Weights of a small transformer language model: 4462 steps.
Each number is 200 + 30 x the weight over its row's rms, rounded and kept within 0 to 999. Layers, rows and columns count from 0. The size before them is the row's rms in percent of the matrix's.

# up: layer 3 MLP up, 640x160, rms 0.125, rows 86-128, columns 80-159
# down: layer 3 MLP down (transposed), 640x160, rms 0.0884, rows 86-127, columns 80-159
up86,101,136,240,231,183,182,198,174,170,220,253,225,288,242,206,154,175,253,204,225,207,183,250,195,240,213,250,209,230,192,202,224,220,197,192,180,187,226,229,223,186,228,252,176,204,209,146,132,184,164,182,200,169,218,181,130,187,149,215,215,185,183,225,179,231,224,165,247,239,187,200,195,176,202,166,196,197,200,171,251,185
down86,100,219,192,212,209,242,189,138,218,148,213,228,200,222,182,218,189,173,160,155,274,154,167,231,170,227,158,221,194,207,178,170,228,156,234,174,197,161,224,199,143,154,159,182,184,210,168,149,162,163,146,241,240,205,217,214,165,201,219,169,226,191,228,248,181,199,203,206,241,195,232,249,188,197,208,205,259,260,232,189,192
up87,104,215,191,236,175,229,236,250,203,172,204,198,202,210,197,201,219,222,159,224,213,163,169,183,257,300,197,202,255,151,203,186,193,198,173,215,178,220,172,177,198,204,203,201,215,164,238,211,194,191,223,196,191,179,197,186,199,248,214,205,237,181,180,233,198,149,237,268,203,254,199,143,231,164,175,153,228,180,160,202,133
down87,126,248,128,228,254,222,205,216,210,193,258,209,223,211,186,232,219,185,238,150,188,218,159,202,184,242,228,162,158,221,243,220,223,249,225,185,168,243,194,213,214,192,208,168,131,188,166,171,228,253,227,200,146,190,223,210,234,246,244,210,198,144,192,196,214,210,208,230,209,204,249,201,196,163,192,165,194,207,214,220,217
up88,108,167,209,172,220,251,156,193,192,248,221,223,202,175,212,186,196,205,188,141,210,146,218,175,199,180,141,213,151,208,183,220,164,202,208,195,215,231,194,213,171,176,224,233,208,201,275,184,221,218,177,201,168,241,232,223,161,190,201,202,214,230,203,175,225,184,241,160,145,239,171,175,174,211,215,205,237,205,241,136,187
down88,095,211,184,191,181,201,187,220,221,174,238,189,215,185,242,240,192,216,204,187,250,124,147,196,207,216,218,150,186,186,217,162,185,177,224,176,144,143,241,160,241,169,221,201,230,133,143,232,182,213,229,178,217,207,151,195,142,205,160,236,214,160,206,171,171,153,215,166,203,192,185,215,220,155,176,200,224,199,218,176,218
up89,104,188,214,198,210,184,202,220,175,212,161,218,240,287,215,199,188,175,198,182,202,144,243,227,192,205,178,253,206,193,158,283,131,199,194,169,201,195,184,173,230,201,233,201,200,247,183,216,215,211,241,222,193,232,164,230,207,211,212,158,187,204,197,185,229,222,209,208,207,188,249,171,189,229,219,213,211,171,211,211,215
down89,090,214,199,154,168,191,144,191,197,211,217,200,167,140,182,203,200,189,165,159,237,215,218,118,202,200,183,196,191,220,209,186,168,247,167,146,212,245,223,204,181,169,138,245,196,164,204,145,212,154,220,187,186,228,187,193,201,198,222,184,233,228,141,242,192,215,153,151,217,200,285,179,199,186,225,230,192,199,212,228,184
up90,097,194,177,174,240,219,167,218,182,217,177,220,218,185,182,169,258,187,202,188,192,221,199,171,174,271,181,197,182,135,202,141,221,170,242,260,183,182,216,175,147,218,203,216,243,229,228,189,172,216,205,237,177,182,162,171,261,163,206,191,237,214,168,227,253,220,199,208,172,234,193,153,165,175,225,280,173,193,208,231,172
down90,111,180,194,190,210,182,209,135,218,223,202,206,175,239,209,208,205,224,198,134,186,198,168,193,160,204,213,185,186,223,237,237,209,162,187,202,221,210,160,221,179,240,229,233,227,200,159,212,218,217,214,233,208,209,246,135,175,214,185,222,189,188,229,175,181,194,232,157,245,262,267,196,257,197,191,200,237,188,176,211,251
up91,100,232,187,232,170,230,138,188,203,239,176,180,249,185,195,203,159,179,155,197,196,200,232,175,186,245,167,199,195,208,236,201,211,171,184,226,185,209,200,263,226,212,266,198,198,229,171,174,180,221,230,233,243,203,253,158,194,219,212,233,193,252,215,178,232,203,163,121,140,157,152,212,166,205,199,216,178,190,151,223,219
down91,098,226,200,176,197,135,201,152,218,203,185,229,160,239,226,150,186,170,257,238,213,167,160,221,194,249,173,235,206,229,227,161,222,238,201,173,191,203,173,225,157,206,217,94,185,179,178,166,197,249,216,194,201,200,181,205,224,224,223,209,231,232,232,154,153,243,196,210,165,203,212,222,224,207,227,199,231,173,223,244,190
up92,091,229,208,199,223,223,229,207,198,212,179,230,206,218,169,170,214,199,218,218,186,236,196,145,194,241,233,239,201,206,249,267,244,202,211,162,203,198,243,169,248,236,242,186,198,197,196,185,175,169,222,211,240,226,196,208,207,187,157,193,214,216,236,222,178,217,180,198,191,95,181,156,199,179,211,186,223,195,216,194,200
down92,103,173,178,167,169,198,165,217,212,227,177,204,192,212,149,214,174,225,183,232,198,193,237,234,176,186,214,189,221,234,205,171,204,195,182,284,205,181,172,203,186,200,191,157,230,188,214,226,213,177,204,241,179,175,176,190,194,201,175,219,220,183,215,220,227,156,168,263,194,238,153,225,263,226,170,184,170,217,176,230,163
up93,105,169,196,263,165,202,177,152,198,269,213,214,184,212,188,227,214,173,198,175,170,143,164,215,177,208,248,180,248,189,216,199,145,209,226,214,172,207,225,204,262,212,259,219,198,201,187,193,191,157,200,216,166,200,166,212,188,215,203,240,214,176,258,199,193,227,198,226,173,145,183,209,238,177,207,207,168,170,173,200,204
down93,097,211,182,217,264,249,242,174,192,217,214,234,208,222,163,227,184,163,157,196,166,221,215,224,192,166,178,186,174,232,147,183,205,214,174,208,140,205,193,209,220,186,226,197,227,135,246,185,195,163,237,198,193,174,207,248,174,210,216,240,269,213,200,226,176,242,243,169,209,254,174,188,257,172,178,187,235,172,230,127,162
up94,091,165,199,168,181,200,192,185,127,221,242,185,211,218,241,246,217,148,224,202,159,205,208,183,226,229,209,146,194,218,230,134,147,218,194,228,178,206,222,181,194,243,226,243,250,193,231,203,203,198,168,205,219,164,195,173,182,159,218,198,245,217,184,242,198,255,190,193,178,281,233,235,173,196,240,254,215,163,236,176,195
down94,099,207,196,187,226,168,215,204,236,212,211,196,212,183,248,181,182,188,168,207,241,221,166,197,169,218,172,148,244,186,189,239,231,213,204,176,193,213,255,280,172,195,228,240,212,226,229,251,209,178,249,200,193,187,213,168,223,211,208,164,113,178,222,135,220,220,195,211,256,191,190,233,223,127,240,183,177,191,161,214,189
up95,099,185,168,196,187,218,174,175,142,192,219,161,164,224,206,226,242,205,234,211,193,197,237,197,163,185,206,232,224,213,173,253,183,155,251,216,137,168,160,201,173,209,168,167,177,197,204,139,201,233,186,165,188,189,225,157,169,199,134,192,204,194,211,226,210,200,213,221,184,196,163,219,215,227,215,236,185,157,198,267,246
down95,090,187,221,269,171,189,213,221,164,173,188,202,148,186,220,171,156,225,206,245,183,152,154,212,168,204,210,240,176,251,163,191,210,267,172,192,153,209,199,189,187,158,215,143,202,230,195,216,196,177,187,205,199,168,194,192,209,258,218,169,199,275,208,226,136,179,154,184,245,184,223,189,166,245,193,181,166,230,192,185,220
up96,105,215,176,211,230,208,187,249,191,132,165,220,165,196,192,181,193,250,186,196,239,213,163,188,226,206,230,212,208,194,205,188,142,140,187,180,193,170,195,142,215,214,220,254,219,188,244,211,177,196,242,250,191,208,238,176,143,150,245,248,206,195,191,187,155,197,218,249,189,188,171,219,230,196,252,221,223,245,212,152,245
down96,100,178,203,156,210,170,228,200,213,169,221,184,235,225,203,212,252,209,235,122,205,191,172,204,181,122,139,215,217,214,223,225,241,212,131,227,217,237,181,203,230,202,187,186,170,240,223,175,209,203,225,220,244,191,264,177,218,192,199,213,190,206,195,158,157,184,181,217,187,207,200,122,201,205,220,182,194,267,195,178,196
up97,107,180,209,151,239,250,199,183,191,245,246,226,144,138,171,194,190,249,231,175,207,210,198,182,254,251,241,146,150,200,210,220,175,212,180,161,204,205,250,173,188,194,221,164,207,182,154,199,133,171,203,278,187,250,144,159,235,252,176,246,200,225,170,209,214,187,209,185,209,240,224,194,224,184,201,207,208,221,204,239,254
down97,087,159,245,225,153,186,217,143,243,217,222,180,170,153,170,223,193,133,174,241,215,175,193,198,169,139,203,212,249,214,188,229,220,208,232,188,171,172,268,215,202,169,144,217,229,185,222,209,219,209,208,234,190,194,174,216,241,191,180,173,200,220,188,208,174,169,230,206,166,187,212,205,163,219,201,170,257,232,204,140,223
up98,107,181,170,172,206,208,175,210,175,207,149,187,237,177,209,211,200,233,201,191,262,191,208,244,205,205,180,190,206,216,215,209,174,228,200,236,190,161,187,191,130,220,210,139,234,216,205,239,165,205,159,225,154,219,167,204,158,166,209,200,200,223,192,203,258,186,168,238,215,234,254,171,215,181,239,173,199,247,233,221,161
down98,096,193,156,234,281,213,211,187,236,187,280,197,238,198,198,243,208,215,218,255,190,211,159,177,244,204,181,254,166,198,220,192,223,196,224,180,221,234,244,206,265,177,161,274,191,247,207,160,227,183,195,216,214,205,215,190,209,234,220,185,202,218,183,204,204,208,231,190,197,204,211,224,187,223,274,205,181,174,226,194,157
up99,092,184,176,245,241,226,185,230,151,222,231,209,187,184,219,230,193,206,240,217,174,147,239,151,270,179,176,196,215,175,166,213,165,141,189,219,217,249,247,230,222,216,154,156,216,161,223,143,192,208,196,161,200,226,161,184,194,201,163,160,233,208,206,223,160,239,205,215,194,224,223,180,163,212,208,168,158,171,188,198,203
down99,082,194,222,210,252,227,224,181,205,212,156,184,167,236,156,263,211,160,175,172,215,142,141,173,206,156,158,257,170,196,221,205,200,199,176,243,186,172,163,193,201,187,207,228,233,165,143,197,190,232,175,184,221,255,191,185,207,225,203,232,228,213,236,206,195,172,203,173,218,194,216,196,226,181,177,208,205,186,232,264,184
up100,091,135,190,204,242,154,194,209,233,161,242,186,229,182,229,175,221,179,217,198,143,169,188,200,191,256,212,236,227,220,196,173,217,152,193,201,152,146,181,202,261,164,204,214,179,209,176,202,247,193,160,204,180,204,219,189,159,198,192,188,224,198,173,178,192,188,161,253,185,236,148,160,221,199,239,186,187,181,139,162,221
down100,106,207,237,184,197,210,209,169,195,243,183,148,188,247,174,197,159,233,190,171,157,145,224,172,183,151,239,198,244,97,117,226,249,182,161,161,240,192,191,220,218,244,216,206,207,144,202,194,162,212,189,233,197,245,171,184,223,206,137,239,153,241,214,204,191,205,216,188,277,210,208,207,173,189,160,187,203,190,226,163,187
up101,111,194,172,179,230,131,190,179,198,228,181,215,178,199,138,222,196,250,207,198,152,188,202,244,195,188,211,226,249,181,151,232,188,179,233,173,173,196,211,212,260,234,254,212,255,247,205,243,207,194,167,208,165,223,189,152,198,174,211,281,219,175,222,211,250,231,168,218,178,181,206,204,223,176,222,204,206,167,147,183,192
down101,108,137,186,205,257,224,170,182,180,193,176,176,234,178,196,148,232,194,198,159,217,198,198,236,161,120,215,208,158,238,194,188,232,245,192,226,200,209,181,202,166,223,199,137,224,182,163,210,219,215,232,231,180,219,190,206,199,240,192,207,178,154,204,188,210,215,205,147,197,184,181,209,230,139,207,171,242,220,181,206,181
up102,100,229,148,215,198,187,195,184,203,182,211,190,216,189,169,228,270,206,184,215,184,153,202,191,185,226,232,194,186,212,229,236,211,161,193,199,188,208,199,199,247,202,195,223,234,164,230,191,220,185,158,260,158,204,235,219,155,173,171,246,241,225,204,141,174,210,171,169,204,180,145,168,146,290,192,224,228,219,190,181,212
down102,086,236,157,208,209,183,188,226,207,177,189,210,252,177,169,213,192,252,170,243,191,265,197,212,182,207,166,223,224,234,208,191,235,179,204,182,158,203,212,210,201,229,207,211,252,210,181,229,233,219,272,189,191,173,117,246,224,226,223,149,204,188,209,179,207,241,238,236,172,180,211,175,237,119,177,237,142,164,224,189,254
up103,106,207,273,112,247,210,176,230,233,246,204,220,171,172,169,234,225,229,175,173,176,208,194,220,224,169,221,247,192,127,222,224,180,148,145,187,188,178,273,171,246,234,246,219,200,220,203,248,154,163,179,185,219,209,227,263,216,166,191,197,192,207,190,196,168,239,202,165,174,209,157,189,142,177,205,132,180,223,215,198,191
down103,097,155,191,174,196,231,253,179,210,188,215,160,196,202,240,227,203,196,207,203,166,166,216,161,178,149,161,211,224,197,178,162,201,222,209,180,174,176,137,221,194,235,207,224,162,223,186,196,168,249,171,203,151,207,198,188,189,222,216,251,239,229,209,162,198,280,196,254,223,189,167,196,244,222,234,229,177,214,242,221,183
up104,106,278,187,188,278,214,240,219,252,212,183,228,171,228,183,193,161,221,218,202,154,167,235,193,202,219,189,186,191,141,178,219,205,150,171,170,202,214,204,210,123,221,250,218,209,145,261,153,212,216,160,155,194,167,244,245,208,217,212,220,180,235,230,182,228,201,154,228,200,195,206,200,190,188,247,209,199,253,178,189,201
down104,097,244,233,180,176,196,209,198,203,177,177,216,177,196,193,211,187,206,262,223,184,201,194,213,224,189,186,200,188,209,132,206,240,203,226,146,223,172,177,205,167,196,129,159,201,198,201,210,204,250,193,214,209,196,224,205,205,214,171,220,179,222,161,181,229,203,182,171,168,235,239,249,148,190,183,286,158,149,250,176,231
up105,104,174,178,188,220,195,238,217,184,162,213,165,162,181,224,147,256,173,229,228,201,168,207,183,225,240,243,191,152,192,227,197,189,224,220,225,247,212,157,139,229,203,233,191,189,182,213,185,220,178,179,235,207,158,181,233,239,226,187,201,242,177,150,217,261,202,226,240,144,190,172,94,228,222,199,206,225,187,173,251,160
down105,102,206,207,239,176,144,198,194,169,230,209,176,217,186,236,210,184,202,169,217,217,226,203,188,190,191,179,239,196,185,209,193,216,206,186,161,239,220,187,251,238,217,223,223,186,164,203,222,215,143,194,213,243,209,244,148,259,222,226,236,167,195,249,206,193,161,234,176,255,225,168,244,212,221,222,160,234,207,195,175,201
up106,105,185,225,173,220,250,160,181,159,198,142,139,212,270,169,244,118,223,162,175,254,236,211,139,176,200,157,210,207,216,231,254,197,240,216,214,268,183,193,206,209,164,158,221,215,183,149,208,171,235,221,233,166,211,207,162,185,209,189,226,224,162,196,221,230,199,209,210,214,171,221,180,189,218,174,206,237,156,228,176,220
down106,106,154,174,112,170,234,210,178,184,187,195,178,220,208,177,158,218,169,208,148,138,221,244,220,196,191,177,232,181,181,151,210,195,253,222,180,195,144,237,214,225,171,172,129,208,211,202,211,191,133,222,178,218,247,251,229,167,208,213,156,174,206,194,200,179,185,177,228,188,177,186,181,190,199,234,168,196,218,202,227,203
up107,108,171,255,229,218,220,246,232,177,179,202,203,209,180,170,166,213,182,200,245,188,221,149,121,196,243,214,201,210,189,200,193,227,223,185,119,203,216,212,197,239,164,192,199,226,196,203,200,158,206,167,183,240,188,185,191,227,200,256,268,225,262,250,212,153,194,184,207,180,161,187,190,244,224,264,168,260,207,251,232,204
down107,099,165,218,256,202,214,220,236,233,207,201,204,149,202,192,223,196,167,208,200,182,237,210,244,232,211,149,152,208,188,180,225,240,243,189,223,208,182,173,148,258,224,203,219,255,163,224,243,197,209,155,206,226,254,215,220,217,212,272,218,222,196,152,220,191,192,168,209,201,210,231,231,180,170,235,191,215,174,204,195,179
up108,101,231,197,206,212,187,146,210,187,153,192,190,205,177,213,173,197,170,188,133,272,135,222,210,232,241,202,168,200,159,244,200,127,159,216,182,224,185,170,181,201,216,195,219,188,229,227,181,189,183,166,246,194,161,208,205,216,192,180,210,217,213,141,237,278,223,186,182,183,189,162,172,191,151,196,190,188,244,208,198,219
down108,101,172,193,202,219,185,238,137,255,209,190,248,164,194,193,256,186,169,129,259,159,198,202,160,188,186,155,211,217,152,181,238,213,203,157,216,188,215,217,226,192,183,227,195,192,181,193,192,254,198,180,198,146,212,244,164,214,176,148,176,172,165,217,221,153,130,151,217,215,237,207,238,216,229,175,263,212,120,207,210,184
up109,099,193,179,219,216,232,149,243,186,188,194,170,200,167,208,225,201,221,189,204,188,222,200,227,239,213,213,152,224,202,185,217,179,217,245,193,206,229,228,138,219,225,207,145,223,167,166,193,196,188,212,178,190,229,176,128,180,190,208,182,191,271,173,222,225,124,213,213,160,238,190,224,155,264,154,191,190,181,159,170,184
down109,104,205,184,225,221,201,142,105,223,155,172,183,238,176,206,161,167,166,160,186,177,203,196,185,219,204,174,187,188,168,173,184,223,175,191,211,203,194,195,190,204,178,202,213,228,238,153,185,227,237,231,172,212,197,139,204,196,171,213,155,167,245,179,227,209,231,211,206,219,200,261,202,190,234,174,194,147,190,192,188,249
up110,106,170,201,182,161,198,229,230,207,237,211,132,230,240,204,245,238,201,157,237,233,236,172,177,230,201,158,226,221,146,178,191,195,193,183,214,225,200,168,173,175,217,235,224,211,205,171,206,239,223,167,200,209,214,197,175,198,183,228,257,273,271,217,201,266,202,264,181,233,242,252,239,168,257,165,206,213,174,214,193,156
down110,101,207,211,196,279,192,195,212,203,238,127,190,240,160,222,164,218,231,190,159,177,187,181,197,224,191,233,204,174,211,212,243,218,255,204,177,240,183,211,183,225,188,227,209,213,176,210,193,163,235,220,190,170,179,208,189,200,192,212,122,206,113,219,223,159,184,166,216,204,193,163,231,177,176,197,202,249,126,204,261,179
up111,096,180,178,158,214,186,212,208,154,198,186,227,212,222,233,236,203,218,234,184,217,196,208,203,180,197,136,169,223,176,242,214,202,263,174,152,184,134,243,150,169,165,208,226,258,170,205,198,229,152,175,186,147,209,180,208,201,181,233,233,149,206,120,208,161,207,195,259,169,241,232,190,148,138,190,243,235,189,234,178,231
down111,101,254,196,242,210,199,193,187,161,170,222,164,174,246,148,178,160,217,194,205,152,179,243,233,198,244,269,194,183,239,199,198,179,127,217,247,251,202,149,220,138,230,206,137,171,226,151,239,257,209,180,226,190,195,218,252,227,174,228,219,227,189,217,227,192,189,256,151,188,166,171,191,199,204,147,187,189,194,202,230,197
up112,108,224,191,168,223,238,151,192,228,216,191,237,234,216,128,227,192,210,222,201,187,191,220,199,203,170,207,229,142,145,242,162,207,168,229,186,177,200,197,239,199,216,219,123,222,211,186,187,188,222,198,164,203,224,213,130,190,189,226,231,246,189,229,162,208,230,277,173,197,229,184,216,201,163,178,144,189,214,165,161,184
down112,117,227,279,169,234,246,150,195,220,155,210,181,194,176,211,211,256,182,191,210,227,166,207,174,190,207,239,234,206,143,156,169,227,228,239,155,273,208,180,187,172,194,198,177,180,193,181,161,193,189,157,173,174,200,187,191,219,253,201,183,225,173,193,189,209,259,207,188,211,207,191,158,192,207,235,140,154,226,216,204,169
up113,098,197,168,194,174,203,253,219,161,234,232,260,217,184,177,186,209,157,167,240,263,226,198,204,217,215,188,175,239,139,184,154,171,196,187,227,198,201,221,231,238,162,202,162,203,210,243,206,182,154,264,211,234,213,210,171,187,213,204,210,149,217,195,203,221,231,210,199,253,165,187,191,212,202,200,184,240,225,262,215,255
down113,107,175,170,158,162,200,187,153,211,183,197,187,196,200,215,247,234,208,204,173,206,185,222,239,212,161,222,225,190,249,226,189,148,157,218,202,187,127,193,187,142,156,202,266,234,166,206,235,243,249,136,205,221,209,210,154,196,184,243,179,199,179,175,216,186,211,226,232,269,174,216,198,207,217,197,219,220,173,197,204,226
up114,108,216,168,161,139,202,198,148,221,190,192,259,216,200,206,236,263,223,193,216,161,265,199,180,159,199,176,270,163,166,154,241,127,149,145,182,214,190,212,160,226,201,220,213,184,210,167,223,202,173,224,193,195,205,202,172,199,198,241,196,200,224,197,197,172,218,191,218,219,182,144,206,178,226,213,203,230,196,226,239,203
down114,107,225,170,239,204,227,175,203,232,202,217,196,238,210,209,188,196,168,196,198,169,184,178,139,192,148,188,179,208,164,133,204,192,171,132,189,171,201,174,206,272,197,178,218,195,200,228,230,196,220,138,192,206,233,224,224,225,216,213,159,214,193,191,195,161,175,195,210,203,163,176,219,173,187,196,230,185,168,174,208,125
up115,101,230,178,146,199,201,187,167,181,183,223,244,196,217,166,217,159,185,240,176,218,151,195,216,240,188,196,204,177,251,205,255,188,177,229,232,246,203,156,205,188,184,223,150,200,207,194,205,175,181,172,219,110,202,242,174,238,204,132,277,228,157,142,227,148,210,191,239,176,213,163,161,185,254,210,204,213,196,153,192,207
down115,075,176,229,196,222,178,220,197,195,182,227,194,165,160,207,196,230,245,226,151,211,205,163,208,214,171,159,233,159,172,235,197,265,154,202,196,160,225,251,200,207,173,196,134,211,194,165,260,182,272,287,228,232,196,175,192,213,182,284,172,162,189,203,155,250,200,236,241,181,193,225,177,198,160,182,191,199,216,214,189,184
up116,102,211,196,161,220,219,199,134,209,186,218,215,198,181,201,144,209,207,166,203,200,263,196,238,222,158,193,208,188,178,169,175,197,192,196,252,226,205,263,199,177,174,233,180,200,253,210,207,217,167,182,269,148,159,264,125,189,186,234,162,192,157,135,235,213,245,184,168,223,207,188,180,212,232,213,214,221,213,225,258,212
down116,092,195,203,185,212,266,170,184,164,183,158,182,225,234,185,220,246,222,245,213,207,168,175,157,233,223,183,241,177,154,145,195,197,254,206,123,193,180,191,180,158,205,227,184,233,185,165,146,206,202,227,213,156,199,135,209,164,232,216,227,149,191,225,210,184,223,205,151,184,195,216,233,252,209,215,224,184,206,193,163,131
up117,102,148,289,144,217,251,187,198,201,213,197,218,214,220,212,225,215,233,242,193,223,245,195,171,205,167,204,180,213,208,268,188,235,166,180,186,182,217,237,213,201,225,165,184,163,217,245,157,165,182,205,186,206,245,208,212,189,193,176,275,186,165,200,228,184,206,205,240,151,214,161,254,168,196,141,188,183,202,161,173,167
down117,086,193,199,209,224,207,155,231,152,210,203,161,210,152,183,181,233,214,231,176,183,215,196,212,177,181,178,191,188,203,195,165,182,246,233,176,111,211,196,220,220,188,137,171,171,185,199,192,173,218,198,213,198,189,218,172,214,182,216,194,197,203,226,218,259,205,152,193,171,236,192,175,204,189,188,108,153,219,243,191,145
up118,106,216,221,220,222,245,131,195,194,230,274,174,177,214,182,208,170,218,241,216,220,175,262,171,240,181,212,198,220,176,233,216,179,232,179,213,186,207,224,219,194,271,177,205,211,199,227,215,163,228,176,212,240,225,220,239,194,210,179,225,245,203,178,176,227,215,222,231,139,225,191,194,188,189,193,255,216,201,152,207,217
down118,094,189,205,183,194,169,218,273,238,230,214,222,234,184,237,198,199,212,184,272,107,204,203,214,168,200,170,175,181,196,222,186,167,169,174,176,253,204,132,183,200,207,201,179,179,189,207,223,201,186,200,192,177,197,253,180,186,261,191,232,150,188,210,175,190,247,173,194,204,173,219,226,141,178,210,274,217,186,193,185,141
up119,104,220,184,192,183,189,157,170,230,174,209,226,198,208,226,176,226,196,209,228,191,136,173,202,169,228,174,217,191,200,167,169,197,201,207,146,197,203,211,215,200,261,224,238,245,218,209,164,169,197,215,206,234,206,184,200,206,225,223,250,238,182,188,271,192,203,188,202,241,191,206,195,190,176,189,261,194,196,230,201,217
down119,101,221,178,183,191,221,204,235,209,236,253,152,210,205,210,166,170,184,214,174,180,215,232,268,157,206,174,212,221,198,243,225,255,161,202,185,226,218,195,199,170,224,177,181,251,143,266,251,191,236,233,220,216,201,229,194,208,229,192,217,197,222,193,179,232,210,224,230,155,186,280,144,225,223,194,228,164,199,177,186,182
up120,090,189,219,155,220,243,166,221,150,228,174,224,193,218,144,142,203,192,274,267,210,188,180,168,201,213,178,170,206,118,189,212,230,255,231,199,201,179,193,231,251,190,195,232,218,165,189,272,203,204,217,203,221,211,199,196,189,210,182,169,215,179,210,227,148,176,191,235,135,218,230,181,222,185,174,228,173,193,222,217,156
down120,081,189,223,208,192,179,195,187,234,191,162,237,240,225,201,189,216,138,161,170,211,174,193,225,191,161,209,173,203,162,178,215,214,167,189,220,185,218,236,169,157,283,178,200,243,212,234,113,159,239,221,195,168,193,200,203,239,232,180,213,176,231,173,179,211,168,166,160,234,193,167,259,224,211,192,171,243,210,217,198,238
up121,091,196,179,209,254,168,199,185,181,252,219,225,227,219,153,191,156,241,193,203,200,190,155,208,253,257,194,234,221,178,227,237,158,173,221,218,216,188,166,164,162,148,207,183,188,208,214,219,208,225,244,234,165,189,166,222,225,186,184,194,171,165,225,188,205,286,179,195,190,266,220,176,151,197,205,211,228,216,229,227,196
down121,097,174,216,215,193,233,204,206,183,216,179,208,236,185,198,196,186,224,207,192,251,175,196,178,179,191,227,166,161,175,149,196,206,232,183,158,173,172,155,203,198,182,273,239,188,211,205,205,210,213,231,227,208,167,224,222,193,208,218,167,255,169,187,179,135,182,217,180,234,167,211,207,174,199,182,91,181,182,189,237,180
up122,097,190,174,213,181,188,248,261,164,216,216,300,227,245,186,238,231,230,224,250,171,164,232,208,241,190,194,194,208,166,153,217,214,173,215,164,218,196,247,177,246,196,181,151,241,203,222,151,217,191,176,188,216,239,182,200,169,197,182,223,208,226,193,211,208,201,199,226,230,205,174,161,193,190,219,196,223,215,246,222,217
down122,097,196,154,177,189,213,245,226,259,180,236,180,191,237,198,191,240,235,173,166,162,240,177,236,198,201,169,215,199,212,196,256,207,201,175,195,228,151,182,151,194,192,200,253,215,238,246,209,246,190,264,178,172,178,203,171,167,129,173,178,175,204,224,196,237,146,251,185,247,189,196,250,222,190,189,288,177,156,210,169,229
up123,091,198,175,184,205,241,183,167,218,210,234,243,96,208,212,250,255,258,204,220,207,204,209,186,221,195,209,193,221,176,143,221,180,166,205,206,168,238,205,166,220,249,214,179,248,170,179,173,207,201,183,184,217,197,192,206,156,119,202,212,178,242,241,184,193,219,223,201,250,198,143,207,203,170,196,184,168,203,191,199,200
down123,097,219,199,219,246,155,216,200,224,188,169,185,228,169,161,205,238,195,187,168,203,243,194,252,172,170,198,184,208,241,169,238,240,247,175,195,195,134,185,197,204,198,190,261,232,270,218,182,248,181,151,208,168,204,235,236,172,241,257,182,158,216,198,228,183,210,215,186,222,247,219,204,212,198,164,198,225,219,214,173,193
up124,098,250,225,194,173,227,203,191,185,222,167,223,203,242,178,174,165,246,188,166,192,180,149,187,172,208,168,219,199,147,177,213,137,143,227,197,247,192,224,183,182,155,238,239,212,223,177,223,195,275,238,181,224,243,225,177,130,234,204,240,166,188,191,225,209,151,191,214,175,166,257,222,239,180,179,206,215,192,193,171,221
down124,103,210,228,150,272,194,214,204,217,196,265,226,175,257,150,178,201,224,244,239,180,221,252,175,174,178,164,240,169,235,222,236,196,180,242,174,255,193,215,236,183,194,159,211,229,149,166,210,189,204,208,241,200,237,238,168,193,144,189,207,223,137,160,159,217,218,159,203,171,192,166,188,150,163,208,216,179,211,188,260,195
up125,099,215,114,191,213,203,227,143,222,201,184,180,168,139,224,241,241,221,198,186,176,287,192,215,193,123,198,221,242,174,226,166,161,187,217,231,219,214,246,166,159,143,226,225,194,199,183,217,214,200,195,209,208,233,174,230,185,261,165,238,218,223,209,175,171,268,141,216,214,184,161,256,194,245,207,230,181,220,169,203,194
down125,101,211,220,240,177,195,149,161,205,196,210,196,209,211,182,171,200,164,214,196,154,198,219,240,168,173,244,171,200,239,154,149,197,164,194,157,183,173,198,308,214,205,214,212,185,169,206,203,170,178,173,185,184,155,217,215,215,179,227,175,192,193,224,222,213,216,241,268,247,254,165,215,194,219,205,188,221,217,148,145,179
up126,099,179,182,150,235,240,236,160,202,231,171,178,188,149,251,232,236,187,275,180,179,170,159,205,220,198,186,190,228,259,227,273,238,178,198,215,226,172,219,180,223,159,238,196,194,215,182,166,188,224,195,185,153,237,220,191,247,202,257,188,195,169,188,182,181,226,248,202,228,183,179,203,220,228,204,154,175,175,217,174,171
down126,103,206,201,220,180,222,229,259,98,181,222,183,255,194,233,206,140,190,170,220,187,221,227,242,186,213,191,203,199,125,234,213,213,200,202,246,196,167,194,217,206,183,209,158,182,228,199,216,244,179,152,216,163,119,170,150,197,234,203,205,183,137,158,127,194,179,248,196,171,181,172,175,219,187,239,209,146,194,180,211,244
up127,099,167,225,165,181,154,159,171,214,257,174,194,203,229,214,214,205,242,178,219,171,179,212,230,242,198,213,199,201,217,204,189,180,190,185,224,182,134,153,176,249,159,215,227,189,224,196,172,174,213,210,230,201,216,238,185,170,241,187,211,244,165,208,177,188,216,222,235,206,208,128,166,211,226,252,165,157,191,166,239,206
down127,102,154,189,209,247,169,224,231,162,177,174,203,162,189,155,212,238,192,235,178,253,188,199,209,161,172,191,167,235,241,168,243,161,185,218,234,152,221,166,201,230,196,166,171,216,178,221,235,198,160,195,163,167,185,206,253,170,209,177,223,154,182,196,199,174,244,162,168,253,224,260,176,194,220,227,194,156,181,243,200,171
up128,091,180,191,189,207,165,239,205,211,218,199,173,153,185,204,175,210,228,246,220,201,189,156,208,215,153,210,195,221,219,182,178,267,206,186,216,197,195,232,167,221,196,258,213,219,198,237,249,211,207,204,233,206,163,249,155,206,216,247,196,186,200,190,229,210,193,191,228,181,182,146,213,178,188,182,204,186,175,215,211,152